config = dict(
    num_hidden_layers=11,
    hidden_size=64,
    num_attention_heads=2,
    num_key_value_heads=2,
    head_dim=32,
    intermediate_size=192,
    vocab_size=1024,
    hidden_act='swiglu',
    norm='rmsnorm',
    norm_place='pre',
    norm_eps=1e-06,
    positions='rope',
    rope_theta=10000.0,
    rope_fraction=1.0,
    qk_norm=False,
    attn_scale=0.177,
    bias='none',
    tie_word_embeddings=False,
    parallel_block=False,
    init='normal',
    init_std_qkv=0.0972,
    init_std_o=0.0207,
    init_std_up=0.0972,
    init_std_down=0.012,
    optimizer='adamw',
    learning_rate=0.00388,
    lr_mult_up=1.34,
    beta1=0.9,
    beta2=0.95,
    lr_head=0.0136,
    max_grad_norm=1.0,
    warmup_steps=237,
    schedule='cos',
    final_lr_fraction=0.03,
    batch_tokens=[8192, 16384, 24576],
    max_seq_len=256,
    doc_mask=True,
    z_loss=0.0001,
    train_tokens=87780000,
    max_steps=5837,
    dataset='wikipedia_en',
)
Each number is 200 + 20 x the weight over the matrix's rms, rounded and kept within 0 to 999. Layers, rows and columns count from 0.

# layer 2 MLP up, 192x64, rms 0.143, rows 119-155, columns 0-63
199,257,217,153,198,189,196,179,223,238,204,175,230,191,198,174,230,193,163,212,249,191,208,211,225,167,206,197,199,209,203,190,193,202,207,213,186,218,185,202,196,240,228,206,205,198,195,231,226,161,185,191,191,215,194,204,240,168,192,211,222,222,203,170
205,193,156,207,200,181,171,174,172,227,156,191,206,188,241,273,170,130,202,174,200,230,178,190,216,179,145,211,217,225,196,122,208,222,230,203,217,184,203,193,246,182,197,165,253,189,229,190,215,158,187,265,235,221,216,184,259,220,146,208,189,233,135,211
199,201,198,203,201,204,198,200,202,201,199,199,201,203,200,196,200,199,198,199,237,199,197,200,205,188,187,198,198,194,213,200,201,193,204,200,199,201,194,196,204,201,202,201,198,198,203,203,193,202,203,203,202,202,197,203,198,202,200,201,195,201,204,230
203,212,267,202,206,239,170,182,236,212,187,217,271,196,241,118,237,200,157,247,180,255,166,197,182,173,227,179,121,206,317,188,242,200,209,174,206,210,185,210,201,200,195,146,212,180,205,215,207,144,164,178,125,189,199,239,260,232,190,178,237,187,211,180
196,205,192,196,199,201,199,185,197,201,203,198,205,199,200,197,198,200,201,201,182,198,199,199,199,197,209,200,198,200,203,201,199,200,199,199,200,196,205,202,199,200,209,200,200,197,204,200,198,199,198,197,202,199,198,196,200,198,200,196,202,199,199,217
185,112,124,228,206,220,182,168,169,238,132,144,203,199,146,188,218,202,219,181,203,155,171,259,159,214,200,213,240,210,183,140,172,233,269,228,194,176,172,193,130,231,201,241,153,138,194,174,161,205,209,214,183,164,193,221,186,198,216,150,190,176,177,178
204,203,207,198,197,197,200,199,201,200,202,198,198,198,202,195,200,201,203,201,225,203,201,198,200,191,206,200,201,201,203,202,204,199,200,199,200,201,203,203,195,199,237,201,203,198,200,201,199,201,200,201,204,201,198,201,200,198,200,204,203,197,199,196
200,201,204,201,201,202,198,203,194,201,204,198,200,198,201,196,196,199,199,200,205,201,201,199,200,206,207,199,203,200,196,199,200,204,201,201,195,201,210,200,199,200,195,199,202,200,199,200,203,202,198,200,197,197,201,207,198,199,203,203,196,198,200,174
196,202,204,197,200,203,197,186,198,204,209,202,206,200,192,201,198,201,207,200,193,202,201,203,208,202,213,200,202,202,205,199,203,201,196,198,206,194,202,203,198,205,190,197,199,199,196,199,196,200,197,201,197,200,199,203,199,198,204,199,198,200,205,179
205,194,203,198,199,201,197,189,200,202,197,203,200,202,200,200,201,201,205,199,191,200,200,200,197,195,196,200,202,204,201,202,198,196,201,200,199,198,201,198,201,201,209,203,201,198,198,203,205,200,197,201,205,210,206,197,200,200,198,200,200,198,201,211
171,152,182,236,179,214,228,192,168,275,258,162,205,79,200,166,232,142,179,219,198,214,184,248,227,231,225,227,245,209,167,173,158,193,191,257,230,164,227,208,186,235,206,250,158,160,189,181,153,177,197,246,221,198,142,149,270,130,183,132,256,198,166,206
229,202,147,198,222,193,200,224,213,213,202,202,222,157,197,177,218,198,184,200,202,221,196,205,188,162,199,197,208,224,200,195,214,233,206,210,182,177,179,202,200,213,165,210,222,217,182,197,182,189,174,175,207,179,182,220,189,193,195,250,229,191,160,182
200,204,177,196,195,199,198,213,199,200,202,204,207,190,203,193,203,195,200,198,206,196,200,205,200,210,203,201,200,201,218,202,197,204,205,198,200,203,202,198,207,202,202,203,196,204,208,197,194,202,204,198,206,200,196,193,198,198,201,192,200,206,203,183
195,126,209,243,250,187,221,193,187,233,195,163,193,161,204,181,230,165,194,97,172,247,224,245,173,201,217,186,231,166,182,214,195,192,119,165,215,165,300,225,201,241,172,222,210,225,248,161,215,200,195,207,180,206,180,161,153,205,246,180,208,217,186,210
199,200,183,202,200,198,201,200,200,201,203,198,205,199,203,195,200,199,198,200,201,200,199,201,202,202,195,199,201,196,199,201,198,203,198,201,199,203,205,196,200,202,175,201,193,203,199,203,200,200,196,197,198,200,200,197,200,202,199,203,197,200,199,182
205,204,201,207,200,197,202,219,205,195,197,198,199,193,201,189,203,202,200,194,217,212,201,202,201,200,217,199,204,206,228,200,197,199,198,202,197,195,192,199,199,204,178,201,194,206,190,195,193,204,206,195,206,199,201,206,198,199,204,199,202,203,193,214
233,164,242,155,186,205,193,201,224,189,175,199,199,195,175,113,218,198,201,217,173,245,186,223,201,187,191,194,134,231,225,199,211,221,243,195,255,226,218,214,246,226,204,163,224,205,212,231,163,161,160,179,168,227,194,223,252,203,202,169,187,238,161,213
198,207,201,199,198,203,200,199,205,199,203,201,201,199,197,204,201,199,193,199,207,209,200,203,202,192,201,199,198,200,201,197,197,197,202,201,198,198,207,199,198,202,192,201,199,202,201,200,198,200,205,200,199,199,198,203,198,196,199,194,195,202,197,198
211,251,192,187,201,177,236,197,203,176,220,190,159,188,169,191,214,202,186,203,204,191,212,191,204,190,191,194,211,178,202,218,222,179,166,179,201,209,197,189,182,231,167,202,168,244,176,218,205,203,185,187,215,172,216,228,195,184,198,199,146,196,202,235
200,202,196,197,198,198,203,186,200,198,197,200,198,197,202,204,201,200,200,199,228,203,199,203,202,204,199,199,201,203,206,197,203,203,198,202,196,202,202,201,197,202,191,198,200,203,201,198,200,198,206,203,202,197,202,196,197,199,200,198,205,199,199,198
198,200,200,201,199,208,199,195,200,201,201,202,202,199,200,198,200,201,207,198,212,204,199,203,204,210,187,200,199,203,201,202,197,204,198,198,197,200,209,199,204,203,189,200,206,198,199,203,197,205,203,203,191,202,202,206,201,205,204,198,194,198,200,166
201,197,194,199,200,201,199,192,200,195,201,198,202,200,197,192,203,199,203,200,208,213,197,199,197,192,198,200,197,201,200,204,201,199,197,199,200,201,203,201,198,205,214,204,200,203,202,202,198,203,197,197,202,200,197,204,200,202,203,196,206,199,200,203
160,232,193,145,156,202,191,170,183,199,215,203,211,219,250,187,139,178,221,231,170,230,236,191,205,190,172,203,211,225,233,189,192,193,222,214,248,192,205,206,190,178,184,221,210,193,243,164,212,155,281,251,221,153,208,178,212,135,204,183,183,212,180,216
229,171,209,205,170,221,184,178,196,197,183,184,214,201,219,208,208,200,234,204,163,206,203,201,192,197,185,207,173,210,198,194,178,207,194,194,215,182,171,220,187,199,256,196,222,183,207,195,219,188,197,195,184,211,204,216,219,216,199,164,255,190,185,200
167,215,215,194,212,159,201,219,188,144,207,229,167,214,167,238,203,211,177,205,240,238,229,211,206,219,230,208,209,166,203,193,236,200,187,199,214,226,218,183,215,178,191,190,200,225,159,221,159,220,185,233,190,158,242,186,157,167,193,219,123,212,236,177
152,201,223,271,199,194,225,220,153,194,179,225,183,268,203,222,182,205,230,221,180,181,214,205,151,156,159,209,176,218,178,233,206,169,187,191,273,186,171,261,242,204,196,225,207,207,149,246,217,239,201,172,184,205,166,166,146,206,202,185,199,139,212,245
203,200,208,195,197,198,199,195,198,204,196,206,206,201,201,201,199,200,200,202,196,211,199,204,194,199,201,200,200,200,202,202,194,200,202,204,198,200,202,200,206,203,200,201,206,200,196,199,195,204,201,209,207,204,197,199,199,200,202,195,205,198,196,218
185,188,207,222,186,168,163,169,168,215,209,192,268,166,236,186,181,238,248,220,193,177,185,188,127,271,224,213,136,217,179,209,218,212,215,170,236,154,238,249,207,148,196,242,224,195,185,231,158,215,231,183,180,224,268,251,220,204,193,250,237,218,241,173
140,223,243,211,209,165,242,189,152,189,245,211,187,165,145,216,185,201,194,196,208,234,219,211,215,187,185,210,188,251,197,218,194,224,237,223,149,245,179,175,227,179,194,202,160,204,174,199,213,208,221,225,219,234,169,202,168,167,198,237,162,218,257,194
206,144,213,234,188,157,179,201,212,182,197,239,184,171,202,177,199,286,146,199,180,200,209,154,221,221,197,258,193,144,193,222,220,163,222,192,234,181,225,213,261,200,217,174,174,214,140,186,165,255,189,130,209,208,254,244,257,232,182,278,167,237,168,154
201,202,208,199,201,199,201,205,201,199,201,196,197,200,202,196,199,200,200,202,211,200,198,199,202,197,194,199,200,202,196,201,199,201,199,200,201,201,198,200,200,198,224,199,197,201,201,201,202,199,205,199,199,200,202,203,201,199,203,200,200,199,200,194
291,223,217,218,81,256,281,229,128,205,173,149,147,204,192,171,251,172,108,114,202,184,320,230,233,157,166,80,230,229,211,213,164,162,192,117,210,218,211,224,172,184,204,266,166,168,111,245,241,184,225,185,175,201,211,198,312,184,100,176,147,173,145,209
165,233,195,210,187,188,184,189,176,159,290,277,165,201,197,184,154,233,223,259,166,204,213,192,200,249,199,189,139,180,160,225,265,214,180,151,209,234,214,232,199,223,202,203,229,206,213,203,244,224,204,129,219,206,207,222,211,202,215,215,196,143,224,197
160,208,197,243,259,132,225,178,132,211,225,219,158,184,204,219,182,164,179,153,181,233,213,215,247,189,182,200,233,153,200,249,182,224,250,175,237,202,203,264,274,184,198,161,175,167,173,123,265,233,215,170,215,123,186,197,192,253,215,151,201,268,293,198
242,189,234,230,221,150,189,228,229,191,239,205,220,187,261,169,210,180,188,200,168,243,141,124,92,196,144,210,213,194,241,206,155,168,153,210,273,203,155,184,188,218,195,212,239,158,223,170,180,239,238,242,196,191,191,179,232,177,197,234,242,188,182,216
199,199,203,197,200,201,198,192,201,199,204,203,194,197,197,199,202,202,196,198,216,197,200,203,205,196,200,201,203,198,198,200,197,205,205,200,200,200,199,200,200,202,189,201,199,198,200,198,194,199,201,206,200,199,200,201,201,202,199,201,193,203,200,217
198,202,194,197,201,199,200,194,195,201,201,199,199,205,193,200,199,199,194,204,183,209,198,204,197,192,202,199,196,198,196,201,199,207,202,199,204,199,208,200,195,202,228,199,198,199,206,202,207,203,200,200,195,200,201,190,197,200,201,205,200,198,203,192
# layer 2 MLP down (transposed), 192x64, rms 0.104, rows 119-154, columns 0-63
214,157,159,222,175,228,185,204,164,178,192,193,187,225,215,215,212,225,186,191,184,201,192,209,173,197,205,277,206,198,207,191,237,158,221,177,196,217,180,214,229,186,209,194,184,206,201,203,194,199,193,216,190,164,207,215,171,210,193,199,154,162,201,191
197,164,152,178,200,231,162,203,199,212,174,247,214,145,194,255,169,154,163,134,177,152,198,168,238,173,189,165,305,260,197,189,210,223,247,187,233,153,199,242,245,187,162,191,212,197,196,216,203,188,235,205,174,206,199,187,230,279,167,178,208,244,186,168
201,199,207,200,198,195,203,201,199,201,200,199,199,198,197,199,204,195,200,200,201,200,202,201,203,205,202,205,204,204,202,199,204,201,198,197,197,195,199,194,205,198,199,204,204,202,200,199,198,201,199,201,200,200,201,199,199,200,196,197,204,204,198,200
196,187,187,166,197,245,216,210,204,171,242,230,223,205,201,190,234,189,206,214,189,216,199,213,201,153,216,177,173,230,291,272,251,209,161,184,239,206,183,176,230,259,215,171,198,211,244,223,186,184,179,175,230,220,209,248,198,256,227,236,135,119,247,208
197,199,199,198,199,200,198,202,202,202,203,200,198,201,200,198,200,199,201,202,198,202,201,197,201,196,201,203,201,202,199,201,201,200,203,200,203,201,201,199,203,200,200,200,200,199,203,197,200,197,196,199,200,198,199,202,199,200,198,200,202,202,198,200
200,154,188,203,172,188,189,176,193,192,146,199,192,228,173,215,206,228,240,200,203,125,168,248,191,185,231,149,259,186,169,150,183,188,254,295,210,175,184,243,177,224,165,225,171,122,156,178,186,214,191,202,199,139,180,224,189,264,184,133,209,183,204,153
199,199,200,200,202,199,202,202,195,205,199,203,201,197,201,199,198,197,200,201,201,197,199,198,200,200,202,200,201,201,201,197,202,201,202,198,201,202,199,201,197,198,202,200,201,200,202,198,197,198,201,197,200,199,202,201,202,201,201,200,198,197,203,199
204,197,204,199,198,197,199,201,202,201,201,196,200,201,197,201,197,200,204,198,205,199,200,203,203,199,202,199,198,202,204,198,201,195,198,193,203,196,197,199,199,202,199,198,202,196,202,198,201,201,198,201,201,200,204,198,199,200,200,200,197,199,198,202
200,200,198,202,200,202,199,198,203,196,202,202,203,201,199,202,201,198,197,194,200,197,201,205,202,205,206,203,203,207,202,201,204,195,199,200,205,194,199,198,204,198,209,197,198,201,201,201,194,204,198,202,203,198,196,199,204,201,198,204,197,198,198,199
203,202,197,199,206,200,197,200,200,197,200,200,195,203,202,202,200,199,206,198,201,203,204,200,204,203,202,208,205,198,199,199,199,203,199,202,205,198,197,199,206,206,200,198,203,197,196,200,200,202,203,199,200,201,201,201,201,204,201,199,202,201,200,199
177,178,159,192,173,207,235,212,219,257,216,194,199,99,183,164,218,145,233,227,207,184,170,202,221,179,202,135,259,223,178,223,184,218,181,372,232,166,208,284,234,204,144,256,191,191,179,188,170,164,215,229,202,182,168,167,254,167,189,158,205,227,220,242
209,177,203,185,208,202,197,215,189,195,190,173,212,198,201,180,210,200,200,236,169,209,218,204,186,151,194,112,207,207,212,206,201,202,198,267,210,186,183,201,171,209,191,171,186,208,189,185,170,202,208,174,193,200,163,207,200,174,194,192,195,211,190,194
203,208,200,204,196,201,205,203,201,202,198,195,202,203,200,200,204,198,198,197,203,195,194,201,209,197,202,210,201,204,203,203,204,198,202,204,200,205,205,210,202,193,197,198,200,202,203,199,195,201,198,195,201,200,194,198,203,202,196,201,205,201,198,203
172,233,234,232,225,202,210,201,232,188,201,182,217,218,204,197,221,142,204,191,215,177,230,244,186,201,172,260,186,188,187,212,225,226,178,371,171,187,224,231,178,222,211,179,204,263,220,224,168,221,216,235,213,293,233,226,192,146,196,206,229,160,174,170
201,201,197,200,199,202,198,199,203,205,197,202,199,204,199,202,201,200,197,202,201,201,200,201,203,198,202,199,199,201,197,200,198,202,201,202,199,201,201,197,199,197,205,197,200,203,201,204,199,202,200,199,200,199,200,199,201,200,198,199,203,199,199,202
202,201,212,200,204,201,199,200,192,201,201,198,200,190,202,202,204,198,194,200,199,203,201,204,197,196,196,208,194,208,198,192,203,201,203,193,199,203,196,205,202,198,200,200,198,209,209,202,199,198,201,204,204,201,203,202,202,207,202,196,207,202,206,201
250,210,180,196,203,229,201,201,243,216,234,169,193,215,178,154,243,204,194,182,196,222,195,204,215,189,204,337,135,229,215,216,194,219,162,173,233,238,233,201,221,211,204,176,208,209,202,221,164,180,193,160,169,203,189,242,182,235,212,191,191,177,152,190
198,202,196,199,197,200,200,201,202,202,196,200,199,204,196,201,199,200,202,201,197,201,200,200,203,201,199,208,203,204,201,198,200,202,198,198,198,201,202,194,204,202,195,197,199,198,196,201,203,202,198,208,195,197,199,196,197,199,202,196,198,200,200,197
219,200,222,225,209,186,208,191,218,204,209,170,212,202,203,193,209,172,202,209,185,191,219,224,221,195,203,254,187,224,221,189,185,204,173,154,200,225,218,186,204,202,185,137,183,201,209,184,186,184,183,174,222,190,174,186,221,191,180,245,178,205,199,181
203,196,203,199,202,201,202,200,199,205,199,198,200,203,198,198,195,201,204,200,200,199,199,199,202,195,202,197,200,204,202,200,201,203,198,200,201,204,202,202,200,203,198,198,196,197,199,203,201,201,198,203,199,202,201,201,198,195,203,199,201,199,200,195
203,204,194,197,198,202,203,204,205,203,199,204,199,202,197,205,202,204,206,199,199,204,197,196,202,197,202,209,202,198,204,197,199,198,199,205,201,198,201,201,203,201,198,195,201,200,199,201,202,205,203,201,195,196,201,203,199,203,206,198,197,202,199,200
196,204,199,202,200,201,201,194,202,199,201,196,200,198,200,200,203,197,197,201,193,200,198,203,195,205,197,195,203,208,197,204,200,199,204,202,199,204,201,204,197,200,199,199,204,202,202,197,199,202,200,200,201,200,199,202,204,202,199,201,195,202,201,195
196,226,206,190,138,181,203,220,189,186,197,201,213,203,220,236,116,182,245,276,233,233,265,228,185,183,174,94,229,198,232,192,235,208,206,238,214,205,205,209,218,196,175,233,202,205,242,198,221,207,225,203,204,186,209,197,252,157,218,186,192,214,201,216
188,225,202,191,190,188,204,193,195,201,197,202,232,210,226,196,209,200,195,217,200,209,218,195,160,187,218,142,194,208,181,200,209,196,221,187,186,196,216,182,179,194,211,204,179,200,184,204,213,191,194,204,201,241,223,199,205,187,198,191,195,197,198,197
218,154,234,242,216,179,165,176,228,247,211,186,223,164,184,196,176,187,209,164,176,198,238,200,200,201,195,226,205,180,212,209,195,180,198,91,147,216,218,146,246,203,190,170,178,210,243,196,223,219,198,197,214,201,178,175,184,188,208,212,189,171,187,170
204,203,209,244,190,211,217,228,189,170,184,188,196,267,200,203,160,212,184,232,203,139,204,180,175,158,167,243,163,225,207,238,164,152,156,152,256,224,204,253,220,183,144,208,214,242,153,260,211,207,189,212,202,195,151,170,128,181,202,170,155,132,206,221
201,195,195,197,199,204,201,198,199,197,196,202,201,203,197,201,193,199,201,193,199,205,201,196,201,203,205,193,201,196,200,204,201,203,200,203,204,197,197,195,204,198,204,198,196,201,200,198,201,203,198,207,197,204,203,196,198,191,197,203,198,202,200,206
191,207,205,195,189,183,188,148,179,248,224,176,214,234,229,181,183,237,151,184,165,152,235,203,197,220,207,278,189,209,206,228,147,166,190,83,199,208,178,230,201,151,194,212,217,208,196,204,170,182,194,235,205,145,147,165,231,172,170,253,180,188,169,163
217,207,241,208,192,203,189,201,233,194,219,228,224,193,220,201,201,202,178,186,170,221,177,224,214,240,199,331,169,191,193,212,221,246,188,123,219,203,182,141,189,233,216,180,190,194,214,178,208,225,217,214,206,191,183,222,207,179,214,205,179,179,199,203
215,158,241,241,242,172,214,155,216,199,237,220,221,164,199,147,213,290,198,194,143,212,177,168,198,204,192,360,177,151,188,231,111,196,203,125,243,193,222,179,209,176,193,119,181,231,186,195,200,186,209,186,202,168,207,201,214,226,193,214,199,175,191,171
198,200,199,199,201,203,199,200,201,203,204,201,198,203,199,200,199,201,200,202,198,201,200,197,198,200,198,202,198,200,198,201,198,198,200,201,201,200,201,202,201,201,201,197,200,200,200,203,199,203,201,202,202,202,200,200,199,198,199,198,200,201,203,199
164,167,200,212,265,167,184,167,293,159,196,250,235,221,188,178,181,232,228,272,215,206,135,220,203,217,223,492,157,180,195,192,237,211,206,244,187,192,193,165,206,228,206,168,208,220,246,183,183,187,156,201,218,206,228,203,139,209,231,215,247,215,211,197
143,183,225,213,252,199,257,200,156,185,277,214,201,185,207,176,177,227,197,187,174,190,275,184,200,180,173,220,158,190,208,247,178,223,161,77,195,210,203,193,185,174,238,201,194,268,198,253,226,192,189,152,196,252,230,237,216,218,218,225,200,151,178,213
200,206,217,214,217,224,214,135,172,191,243,196,228,190,183,162,201,201,157,170,181,235,198,217,214,217,218,387,205,193,187,219,228,227,199,103,251,231,177,147,184,185,237,180,166,186,188,188,211,198,229,195,236,125,189,221,178,160,206,158,192,187,255,190
242,195,179,223,189,232,175,209,219,207,220,215,246,208,137,199,244,172,197,208,205,223,201,246,170,233,219,328,149,219,244,170,240,179,204,246,125,233,184,178,190,233,210,178,185,221,221,213,175,180,192,147,211,182,159,215,200,253,208,232,147,134,203,162
200,203,204,198,203,199,201,198,196,201,200,200,202,203,201,199,199,199,198,199,198,196,198,203,201,200,198,203,199,200,202,199,204,202,196,193,205,199,196,199,199,200,202,201,200,201,196,200,198,202,198,203,199,196,199,203,197,201,198,201,198,200,199,195
# layer 2 MLP gate, 192x64, rms 0.154, rows 120-155, columns 0-63
201,193,160,262,217,149,193,167,174,206,165,255,209,143,232,258,152,186,186,199,200,210,238,178,238,214,238,271,175,216,207,123,214,268,179,174,210,234,212,136,237,227,203,128,263,173,194,203,228,166,191,241,216,253,203,203,209,194,179,185,187,179,199,191
199,201,192,192,201,201,197,191,201,197,203,200,192,203,198,208,199,199,198,201,182,202,203,204,199,184,203,200,202,201,212,199,197,199,199,200,203,200,201,199,202,197,145,201,199,203,201,200,200,197,204,200,198,198,197,199,200,201,202,199,196,202,204,217
219,200,191,244,179,122,220,207,195,237,247,184,181,167,153,217,169,186,232,166,209,180,212,198,154,209,260,236,258,177,169,252,154,195,220,218,167,216,227,132,242,173,209,208,218,244,187,188,161,268,177,191,225,163,236,193,197,161,183,261,170,165,208,196
202,200,209,202,199,198,201,193,199,197,198,197,208,199,200,200,199,199,195,201,209,203,200,199,200,207,190,200,199,197,193,199,203,198,198,201,202,198,196,202,203,201,215,201,202,200,199,201,203,201,202,200,201,200,203,202,200,200,199,201,202,200,197,200
208,123,168,248,201,211,192,174,172,223,139,180,185,218,148,204,218,226,235,166,192,186,163,244,152,217,152,223,226,200,164,158,175,221,249,239,208,215,171,159,141,238,205,218,131,131,177,160,160,185,258,219,194,164,145,228,166,210,241,164,220,148,198,174
199,191,197,202,199,202,199,211,199,200,200,199,198,203,201,198,197,201,204,200,192,197,199,202,202,204,201,201,201,204,192,199,199,199,197,200,201,200,202,199,200,199,197,201,202,198,199,198,197,199,198,203,199,197,202,200,200,201,200,200,199,200,201,185
199,195,204,201,203,193,199,209,199,199,194,200,197,202,197,202,198,200,197,202,190,199,200,199,201,199,197,199,201,203,200,201,204,204,205,199,199,203,194,200,198,199,197,200,200,198,200,203,208,200,199,200,198,198,197,200,201,197,199,201,199,199,199,193
203,202,212,197,198,198,203,200,201,199,200,197,206,198,201,197,198,199,206,201,203,198,197,197,194,202,199,200,205,197,197,200,199,200,201,201,201,200,198,199,199,199,189,201,197,200,197,200,203,204,205,198,198,200,203,203,206,200,202,206,207,195,195,197
198,192,205,200,198,204,201,218,197,202,200,198,200,198,200,200,200,201,203,202,216,194,201,199,202,199,204,200,196,203,200,198,201,195,202,202,198,198,193,197,199,198,174,199,203,198,203,200,200,199,199,202,198,199,199,203,201,200,202,194,197,201,203,197
172,170,247,268,196,159,239,169,206,244,232,175,221,91,198,127,247,193,190,202,190,207,209,227,201,227,196,248,201,197,207,198,194,221,165,239,215,230,239,197,159,254,211,226,148,170,176,157,170,150,211,212,253,220,105,177,251,87,177,156,211,149,189,210
229,190,233,189,208,210,197,243,207,205,213,207,188,171,184,176,225,197,219,188,241,196,185,212,172,157,189,194,164,222,227,198,183,239,196,208,186,204,204,189,217,209,171,208,214,217,190,223,171,213,174,184,226,206,138,201,195,194,203,217,189,181,169,196
198,210,191,201,200,201,199,201,201,203,197,196,197,199,201,208,201,200,198,201,177,190,201,204,201,201,202,201,208,198,207,198,201,199,201,198,204,205,191,196,205,191,207,198,193,196,199,200,198,199,192,193,196,198,198,200,199,201,202,203,209,202,200,216
192,224,218,193,206,162,238,186,207,144,183,178,202,217,118,199,233,158,150,195,236,183,201,280,168,183,223,208,242,158,247,241,253,188,196,199,132,182,190,205,185,206,194,165,183,253,216,206,127,193,198,243,210,235,138,209,151,174,228,231,176,222,152,209
204,194,192,201,201,206,201,205,200,201,199,202,198,201,201,204,198,198,204,199,201,193,199,200,200,214,202,201,200,202,200,200,199,203,201,200,201,200,200,200,203,200,152,199,199,200,200,199,198,200,201,200,198,199,196,201,199,201,198,198,202,202,203,216
207,193,196,195,202,195,200,203,200,199,203,196,186,207,202,212,200,200,202,200,161,203,200,195,201,199,214,197,201,198,217,204,205,206,205,200,207,205,203,195,199,198,221,201,198,198,196,202,196,199,200,205,204,198,205,199,198,204,204,207,208,204,204,233
207,215,212,209,219,189,178,165,218,202,243,210,259,220,175,231,175,165,176,181,219,185,214,145,198,257,180,203,233,169,185,227,204,218,183,199,186,203,157,197,151,212,205,217,230,158,177,201,248,228,241,203,243,162,218,174,207,179,199,249,192,182,291,189
200,193,199,202,198,204,199,186,199,198,201,198,203,203,200,191,200,201,201,202,207,205,202,204,199,199,194,202,202,202,194,198,204,202,201,199,201,201,199,201,202,196,201,201,206,205,200,199,207,202,202,199,202,203,199,200,203,200,201,195,201,200,203,204
200,188,232,211,193,207,193,210,191,212,180,213,248,207,236,178,199,222,236,194,190,232,199,206,173,188,234,210,161,214,164,197,188,209,229,203,197,201,177,204,219,173,208,202,224,151,187,171,235,190,232,212,179,230,199,159,196,216,219,201,227,177,197,163
197,199,203,200,200,201,202,210,200,201,199,203,202,201,199,205,200,200,205,196,209,198,200,200,203,198,205,200,197,203,210,201,200,202,198,200,200,196,192,198,206,200,232,201,204,196,199,198,200,200,199,201,202,199,197,203,201,202,202,201,201,200,201,213
196,196,189,192,200,202,203,228,201,202,197,199,201,203,200,203,201,200,203,199,222,203,198,203,201,212,202,201,202,205,199,198,198,200,199,200,200,200,208,198,197,201,193,199,199,200,200,198,194,203,199,201,203,196,197,198,196,198,198,196,198,199,197,181
203,206,206,195,206,198,199,195,202,198,199,198,201,200,197,201,198,203,197,200,202,200,203,199,198,199,200,201,203,202,192,199,202,200,204,201,200,201,200,202,196,195,181,202,200,204,200,200,202,199,195,203,209,200,204,201,201,196,199,200,197,199,200,206
169,250,215,182,122,166,201,167,196,179,245,164,207,176,233,224,155,173,215,227,186,219,249,220,208,173,206,207,208,205,299,205,190,229,175,197,224,229,214,186,185,187,207,218,198,202,249,176,208,190,277,206,198,170,202,175,210,133,253,195,175,187,187,192
204,197,150,197,194,198,190,169,194,204,189,195,194,218,234,215,197,225,192,215,181,215,204,200,184,235,214,199,183,236,203,194,187,204,213,197,197,208,214,197,217,170,224,199,186,198,205,188,202,217,204,194,166,197,209,173,213,195,194,188,226,180,196,199
231,195,200,233,198,174,238,156,222,200,186,219,234,212,230,199,210,216,226,186,152,192,186,199,163,178,185,195,175,209,203,217,159,194,158,209,171,213,113,188,161,252,174,197,190,193,203,148,255,167,199,190,210,241,142,215,236,231,240,169,239,173,194,245
209,224,232,159,189,276,233,203,155,207,218,141,227,189,240,237,233,179,203,152,203,196,204,238,204,176,147,227,176,199,253,200,199,261,174,203,210,189,240,158,221,225,183,170,187,211,207,184,214,187,149,224,171,247,186,274,226,183,129,150,186,228,202,154
198,205,192,204,196,202,199,188,195,202,198,197,201,199,205,194,200,201,204,200,167,196,201,201,197,205,199,200,198,205,195,199,195,203,201,200,204,198,199,197,205,205,207,200,205,199,205,199,205,198,194,199,202,198,199,198,201,203,198,199,199,194,205,192
207,212,244,159,233,238,190,181,187,186,225,132,178,193,175,170,219,141,155,152,188,228,217,227,239,183,228,209,203,147,274,208,200,220,177,181,244,188,149,186,192,246,164,187,182,189,225,180,240,164,188,216,165,218,164,163,202,212,230,166,190,197,173,215
262,183,196,223,194,212,176,224,256,183,182,223,213,223,238,186,219,242,192,208,196,170,199,176,174,202,221,190,191,154,230,165,197,183,166,167,220,210,198,186,196,251,194,198,223,196,228,175,190,177,175,184,175,172,201,211,201,217,221,136,214,143,147,214
206,262,200,188,207,208,212,223,195,174,218,179,225,229,205,214,200,159,236,210,203,195,209,237,181,197,214,169,184,254,225,183,225,232,165,190,129,273,169,152,137,234,198,212,181,191,244,195,231,148,202,237,201,205,116,160,157,121,252,155,197,132,236,219
200,198,196,199,200,200,199,207,200,201,202,199,200,199,197,200,201,202,199,200,201,202,201,199,198,197,204,199,199,197,198,200,199,201,201,201,198,200,200,201,203,198,208,201,201,201,201,200,203,200,201,201,198,197,199,199,198,198,199,202,200,199,200,191
148,128,176,133,300,176,171,162,291,116,243,258,226,229,143,209,174,229,213,328,200,138,101,180,191,206,262,280,186,190,163,136,195,191,226,250,190,106,175,269,253,218,212,114,191,211,241,124,205,241,172,191,218,139,229,200,133,240,247,197,272,309,261,216
231,200,222,204,207,179,211,251,230,230,94,166,251,225,186,200,208,211,193,151,209,198,196,190,198,193,205,232,237,229,222,196,175,197,230,245,150,223,195,101,191,235,193,184,159,183,184,142,208,178,199,243,214,183,177,205,180,163,194,181,181,234,186,215
256,165,241,162,164,276,147,189,228,203,181,149,258,226,224,136,202,174,259,232,205,202,171,172,160,210,145,190,158,244,207,180,234,165,156,218,189,153,186,165,109,188,203,235,226,220,261,264,109,133,197,235,200,244,194,186,244,186,192,280,218,165,130,210
242,157,217,168,202,188,193,149,243,196,204,162,220,159,104,172,220,183,162,200,203,221,245,252,218,164,220,205,188,223,220,217,273,179,211,224,160,248,212,198,185,158,218,158,176,234,175,250,209,180,180,119,169,201,208,232,195,173,209,192,128,192,226,205
202,201,192,196,197,199,197,233,200,202,199,201,197,199,201,197,202,200,196,199,180,200,197,199,200,207,207,201,197,202,201,197,195,201,201,200,199,201,201,199,206,197,194,201,198,201,203,203,198,198,203,198,199,201,200,198,199,200,202,204,209,204,202,208
203,199,214,195,195,202,201,201,199,198,204,201,208,197,204,199,201,201,204,199,194,202,198,197,197,200,184,200,198,201,209,196,201,198,199,202,198,201,198,198,204,197,223,201,204,202,195,200,198,196,193,199,201,202,196,197,206,202,202,203,205,196,202,201